Weights of a small GPT-style language model, trained from scratch on English Wikipedia.
Size: 14 layers, MLP 512 squared ReLU, vocabulary 1024.
Training: a variant of SOAP for these matrices, 125M tokens, 1905 steps.
Each number is 200 + 40 x the weight over its row's rms, rounded and kept within 0 to 999. Layers, rows and columns count from 0. The size before them is the row's rms in percent of the matrix's.

# up: layer 8 MLP up, 512x128, rms 0.176, rows 338-384, columns 64-95
# down: layer 8 MLP down (transposed), 512x128, rms 0.119, rows 338-383, columns 64-95
up338,100,157,240,253,112,206,267,230,243,210,171,254,180,195,185,182,166,216,206,182,264,224,165,225,207,192,279,228,211,130,247,193,206
down338,100,192,164,188,236,183,184,160,193,199,254,217,175,206,199,197,210,154,188,185,283,163,203,218,234,164,204,243,203,188,221,190,173
up339,102,252,236,190,161,175,199,213,234,152,168,217,222,147,185,168,247,183,244,161,210,185,242,218,144,191,87,161,217,238,273,164,189
down339,102,262,220,216,209,217,252,136,217,207,208,195,191,144,183,200,202,246,142,143,276,127,207,154,222,220,160,224,172,155,120,223,241
up340,100,117,230,191,166,254,194,118,214,162,139,219,253,153,228,237,192,220,205,181,198,236,202,213,258,144,191,204,184,230,216,169,179
down340,103,184,292,196,267,177,233,224,194,203,192,213,184,212,201,296,147,216,180,185,226,237,249,194,188,243,270,171,203,203,233,221,213
up341,087,146,165,144,275,200,224,209,212,176,106,196,268,148,276,201,236,195,198,238,219,204,147,208,222,221,236,212,195,263,198,214,241
down341,091,154,196,257,198,244,195,194,168,163,212,197,255,202,125,227,177,237,200,165,198,122,195,144,158,216,166,283,107,177,90,176,189
up342,097,213,183,135,180,236,167,199,280,229,182,231,215,183,240,142,217,200,157,178,219,151,111,193,142,234,236,179,190,246,247,208,181
down342,095,209,199,214,245,239,201,270,213,270,214,197,202,201,178,159,226,185,245,225,152,202,267,230,209,160,172,181,153,196,256,218,249
up343,108,225,217,249,185,207,241,171,194,229,204,225,202,154,223,170,203,185,179,293,213,256,200,203,227,168,205,284,196,174,230,254,242
down343,102,132,215,229,165,172,230,178,176,210,192,196,189,163,177,204,174,228,241,225,204,163,168,191,220,206,189,193,250,261,222,137,147
up344,095,188,207,229,235,165,205,288,108,226,215,247,245,194,159,172,188,163,243,139,160,179,221,196,168,165,271,264,264,140,253,260,145
down344,095,183,288,178,239,164,95,161,183,173,155,116,241,139,196,169,290,171,192,191,209,203,153,235,173,201,209,132,195,243,210,171,155
up345,110,347,155,188,257,180,216,246,246,221,123,239,161,192,215,130,152,191,245,194,186,212,189,162,182,200,197,262,199,165,264,248,216
down345,103,249,214,190,195,235,207,251,191,176,222,190,152,229,183,209,167,229,195,171,189,191,182,202,180,218,241,219,166,174,234,175,194
up346,101,225,176,216,206,209,165,247,178,223,106,213,179,217,176,217,187,240,254,309,172,218,212,204,151,139,168,156,136,196,227,260,235
down346,099,268,117,199,168,137,257,290,165,170,138,300,266,219,300,172,196,260,259,239,221,176,197,163,249,153,126,185,142,190,179,217,238
up347,093,204,257,167,170,229,244,170,146,201,204,256,249,118,259,137,225,142,200,208,230,251,268,210,218,240,193,262,205,210,246,188,226
down347,093,203,194,222,174,179,206,170,227,262,226,170,166,202,168,233,277,216,228,141,236,210,186,190,181,210,160,198,218,112,205,223,120
up348,093,166,159,153,185,143,256,157,225,221,180,147,207,179,206,183,166,96,218,220,219,181,229,233,150,203,202,234,124,231,211,183,223
down348,100,177,195,142,209,175,210,224,153,152,138,246,166,215,149,226,278,245,249,242,142,170,196,250,171,190,232,190,266,136,189,160,206
up349,090,236,139,236,226,237,210,230,204,180,189,205,226,109,278,225,200,171,182,179,239,137,191,197,150,215,216,225,251,224,292,237,339
down349,101,143,191,220,216,194,208,220,154,216,227,145,170,178,191,182,164,260,253,122,128,250,175,184,200,204,205,205,188,242,178,175,200
up350,096,228,187,219,190,274,240,184,181,123,268,179,236,158,168,264,194,166,174,328,193,174,202,215,192,152,208,178,153,240,157,226,200
down350,097,100,175,173,286,146,180,253,259,199,131,185,237,181,184,213,215,206,191,195,175,188,219,246,207,220,151,144,146,83,193,243,181
up351,099,246,107,192,233,159,171,209,258,214,176,239,235,232,227,233,233,190,219,207,210,191,191,288,169,228,177,225,203,190,193,270,235
down351,095,185,203,207,204,219,185,151,211,236,197,201,203,267,175,211,243,194,157,232,223,234,155,218,197,120,207,158,161,227,260,185,130
up352,105,214,270,142,221,244,204,249,215,176,179,151,236,191,190,218,225,294,207,169,248,156,156,127,220,144,223,229,182,231,164,158,237
down352,097,220,177,212,190,182,188,180,222,174,176,185,205,264,259,216,207,106,176,204,160,181,238,173,135,174,242,173,246,252,307,102,151
up353,095,180,177,168,222,133,232,165,146,218,209,201,233,238,86,230,175,94,263,162,203,211,188,131,193,249,210,183,281,231,121,243,233
down353,097,181,149,265,198,185,185,179,229,222,157,187,231,207,248,155,218,256,181,208,168,179,207,192,243,214,171,156,228,175,232,163,252
up354,106,242,229,192,169,215,256,171,210,207,168,265,155,137,193,198,229,204,155,229,226,206,177,237,275,272,187,168,172,167,257,216,132
down354,101,191,161,174,254,176,219,148,308,152,249,218,215,228,270,210,266,163,210,176,219,208,140,195,190,212,232,241,230,178,207,193,238
up355,097,224,253,218,203,156,213,237,177,254,188,201,211,186,210,193,218,205,224,209,103,178,170,237,235,306,268,160,159,240,177,178,185
down355,106,111,172,236,189,214,165,152,268,227,206,144,240,243,109,240,212,193,233,189,160,230,183,208,175,208,182,265,197,191,206,228,237
up356,096,185,255,226,188,239,216,218,163,237,185,165,210,214,219,204,152,235,203,200,171,248,131,176,171,157,333,125,170,247,231,208,172
down356,096,176,224,185,159,236,150,160,170,198,227,184,182,202,216,132,190,234,274,239,166,132,205,281,173,239,160,194,188,245,189,167,150
up357,108,234,172,226,204,185,197,275,214,140,195,195,208,203,239,152,220,175,171,223,220,201,198,190,193,233,253,218,232,215,228,150,228
down357,102,220,155,231,161,204,204,216,199,232,164,257,125,153,215,247,168,248,195,230,156,189,272,140,246,186,222,187,247,186,169,219,229
up358,102,207,268,168,175,244,187,248,272,219,203,145,215,136,213,229,198,178,235,242,252,225,224,160,112,251,196,241,286,214,235,241,238
down358,099,193,230,220,162,195,167,182,188,218,263,220,145,188,113,198,241,218,188,154,243,214,203,236,192,229,224,155,224,205,294,203,190
up359,104,201,259,203,233,202,186,144,197,231,221,210,166,241,220,186,193,201,173,211,179,250,200,119,159,182,169,110,240,188,164,274,175
down359,101,199,169,217,249,225,146,147,241,214,179,240,179,254,234,215,78,212,153,158,212,293,199,192,225,236,214,144,234,216,200,208,175
up360,099,238,237,213,202,171,212,207,158,220,182,206,218,233,156,187,234,199,276,185,183,167,141,127,306,209,217,172,122,145,183,225,228
down360,096,163,174,219,126,213,111,172,257,269,181,96,199,164,194,236,190,226,179,237,205,262,221,195,152,172,129,214,235,259,88,189,270
up361,107,179,174,256,224,133,134,233,221,171,152,162,201,230,161,241,144,265,260,222,211,170,169,271,208,190,256,195,174,308,156,234,183
down361,103,248,176,176,170,261,193,233,124,233,325,177,235,214,210,203,185,112,181,246,233,219,142,197,147,162,172,155,162,196,165,183,204
up362,090,164,191,293,188,188,174,115,173,232,213,235,154,224,203,225,215,160,203,165,234,225,263,181,270,158,242,206,181,224,141,134,140
down362,086,224,173,168,186,170,216,211,223,179,218,186,184,239,284,233,162,201,191,173,219,172,222,177,169,244,153,274,296,138,235,228,203
up363,090,203,192,261,228,121,167,235,197,198,184,200,165,131,154,218,138,250,141,110,213,230,115,265,226,203,197,216,211,209,211,218,171
down363,101,153,263,193,223,195,184,146,182,199,130,247,180,150,269,201,119,198,233,145,176,183,288,213,179,172,183,232,221,170,235,148,170
up364,094,134,205,144,232,256,208,203,276,198,201,222,194,151,173,220,222,234,196,162,187,231,280,161,225,180,133,201,155,150,166,209,155
down364,095,156,172,152,201,125,233,201,174,176,144,216,227,145,227,240,180,283,202,210,210,194,262,252,161,218,212,244,184,247,254,182,199
up365,104,176,232,252,178,179,174,181,247,244,193,209,255,230,161,156,177,264,141,209,212,206,113,186,193,155,174,215,209,181,157,205,199
down365,102,183,195,227,207,235,224,182,189,227,241,245,91,199,166,156,214,203,187,194,198,208,164,190,207,281,216,226,217,146,216,248,147
up366,092,201,142,134,239,184,236,183,259,261,186,261,147,241,194,177,209,197,256,240,174,153,224,205,270,287,189,201,135,152,146,175,232
down366,097,226,136,221,183,206,222,163,232,188,183,154,148,232,249,155,120,252,222,137,174,214,293,164,155,154,138,208,190,225,291,88,206
up367,097,169,204,238,161,200,160,306,90,165,178,207,229,209,208,141,179,203,176,152,222,204,231,167,211,207,231,190,210,148,188,159,133
down367,098,311,178,229,156,121,188,197,185,190,222,139,167,209,222,200,279,253,242,174,219,194,154,132,136,197,223,190,164,208,228,263,190
up368,100,200,255,203,234,181,247,139,202,77,124,279,203,262,230,189,168,259,221,290,171,231,239,201,177,188,176,206,203,176,215,164,134
down368,095,181,100,157,200,222,226,235,165,274,235,200,209,202,177,241,219,218,254,207,171,283,211,257,197,209,202,179,184,159,224,129,213
up369,105,149,196,228,213,152,149,164,192,193,228,240,178,216,132,177,107,194,208,179,231,189,234,277,166,151,225,233,189,222,186,151,180
down369,103,293,157,310,145,211,246,207,155,188,215,261,247,207,216,224,228,241,185,184,179,197,171,206,208,175,222,261,184,189,182,175,233
up370,100,205,183,171,227,192,139,245,240,256,159,215,177,150,214,236,243,179,234,213,210,241,191,251,174,216,176,194,215,315,177,256,223
down370,101,176,227,238,176,210,150,183,226,183,242,127,235,243,210,155,214,183,230,161,208,188,137,217,152,236,164,229,139,176,186,189,205
up371,094,218,257,221,232,122,248,169,174,131,164,214,186,204,222,216,191,112,250,267,218,222,231,191,139,168,213,253,279,172,188,174,177
down371,093,213,125,187,162,297,207,130,165,217,124,144,139,212,235,221,181,211,269,187,178,179,212,163,211,196,177,162,199,138,175,201,165
up372,107,170,146,173,261,169,237,170,160,184,218,246,235,158,245,135,158,219,259,273,131,208,191,156,182,214,187,275,181,204,159,222,233
down372,095,176,198,162,142,195,211,277,264,210,121,188,168,179,156,170,181,212,204,218,88,259,234,196,141,169,231,166,278,228,257,249,180
up373,097,209,191,189,200,270,263,195,167,176,206,158,158,240,200,152,225,241,153,239,248,235,189,218,259,219,253,220,142,159,187,238,194
down373,098,167,200,214,209,87,215,185,230,195,212,135,184,240,199,126,85,180,179,182,270,266,199,211,230,252,250,148,270,204,236,225,197
up374,103,204,202,189,163,226,138,265,239,242,242,226,196,168,146,137,260,264,169,277,240,214,221,150,236,215,150,190,167,193,123,263,94
down374,099,162,236,244,229,173,174,277,152,185,206,220,258,155,236,228,229,208,182,245,183,152,213,182,130,197,242,264,151,227,197,297,159
up375,098,279,217,280,171,173,142,223,203,212,191,172,212,189,129,181,187,261,197,181,144,250,185,251,276,135,194,187,185,247,118,195,228
down375,093,214,186,158,229,213,228,191,227,237,190,251,255,158,251,172,233,141,177,200,236,253,218,194,157,227,183,117,148,204,183,191,269
up376,093,175,211,227,155,245,190,174,199,231,195,237,149,140,280,225,216,157,225,195,223,257,224,216,288,152,216,199,216,164,263,119,246
down376,099,187,164,189,213,255,192,224,249,215,222,256,230,172,178,247,224,232,239,139,246,148,260,224,203,226,181,229,234,210,196,178,137
up377,107,254,200,204,180,113,175,307,155,163,224,159,120,246,156,220,207,221,213,235,169,193,307,219,243,166,298,216,135,191,146,180,206
down377,102,133,266,149,265,204,197,193,216,220,196,154,186,177,169,193,173,142,180,178,178,227,198,190,228,173,221,238,290,117,181,196,186
up378,085,240,165,222,201,223,204,190,182,197,225,200,255,190,202,228,205,164,125,210,110,205,246,193,154,207,230,145,219,162,209,233,123
down378,084,178,236,188,199,115,238,293,218,170,195,161,137,237,163,223,184,229,274,160,246,210,177,157,258,204,156,195,172,227,238,176,258
up379,102,213,132,225,202,215,197,160,258,197,169,200,134,196,182,173,173,251,155,279,143,144,160,289,165,196,216,158,119,282,255,139,225
down379,102,201,185,147,237,279,137,173,158,189,221,208,203,200,225,139,205,197,227,236,221,182,228,174,179,265,175,229,211,234,200,261,266
up380,094,234,166,203,167,209,230,158,272,159,144,199,279,210,218,200,210,194,223,166,165,218,174,230,129,207,190,223,219,99,151,252,125
down380,100,184,146,194,317,201,213,215,222,238,234,150,178,227,205,213,253,207,153,222,176,194,245,213,238,164,166,194,214,211,224,222,266
up381,104,187,148,219,238,209,156,225,199,184,239,135,269,172,233,240,241,223,197,190,249,221,204,195,212,214,273,195,179,227,217,150,236
down381,107,225,199,230,193,185,186,201,151,212,286,201,256,286,228,173,199,219,159,210,202,187,179,147,292,225,234,148,186,139,252,231,189
up382,101,223,261,219,226,238,263,247,233,179,238,149,279,241,228,162,198,219,166,220,169,193,140,157,215,226,222,258,165,181,251,152,200
down382,101,176,214,183,109,167,226,217,202,160,200,169,228,231,232,216,166,230,253,192,168,204,169,217,178,241,276,193,179,135,187,170,180
up383,105,218,139,232,307,212,203,308,191,174,244,191,154,200,149,200,267,228,183,152,219,212,233,117,176,184,221,187,211,204,222,192,188
down383,103,243,211,167,152,149,209,141,216,212,168,195,126,215,214,228,228,218,158,227,195,179,180,229,213,210,250,207,254,188,141,217,277
up384,103,205,215,188,232,232,193,300,216,202,187,138,188,293,137,209,246,248,154,255,159,219,206,162,277,174,215,193,190,212,244,194,186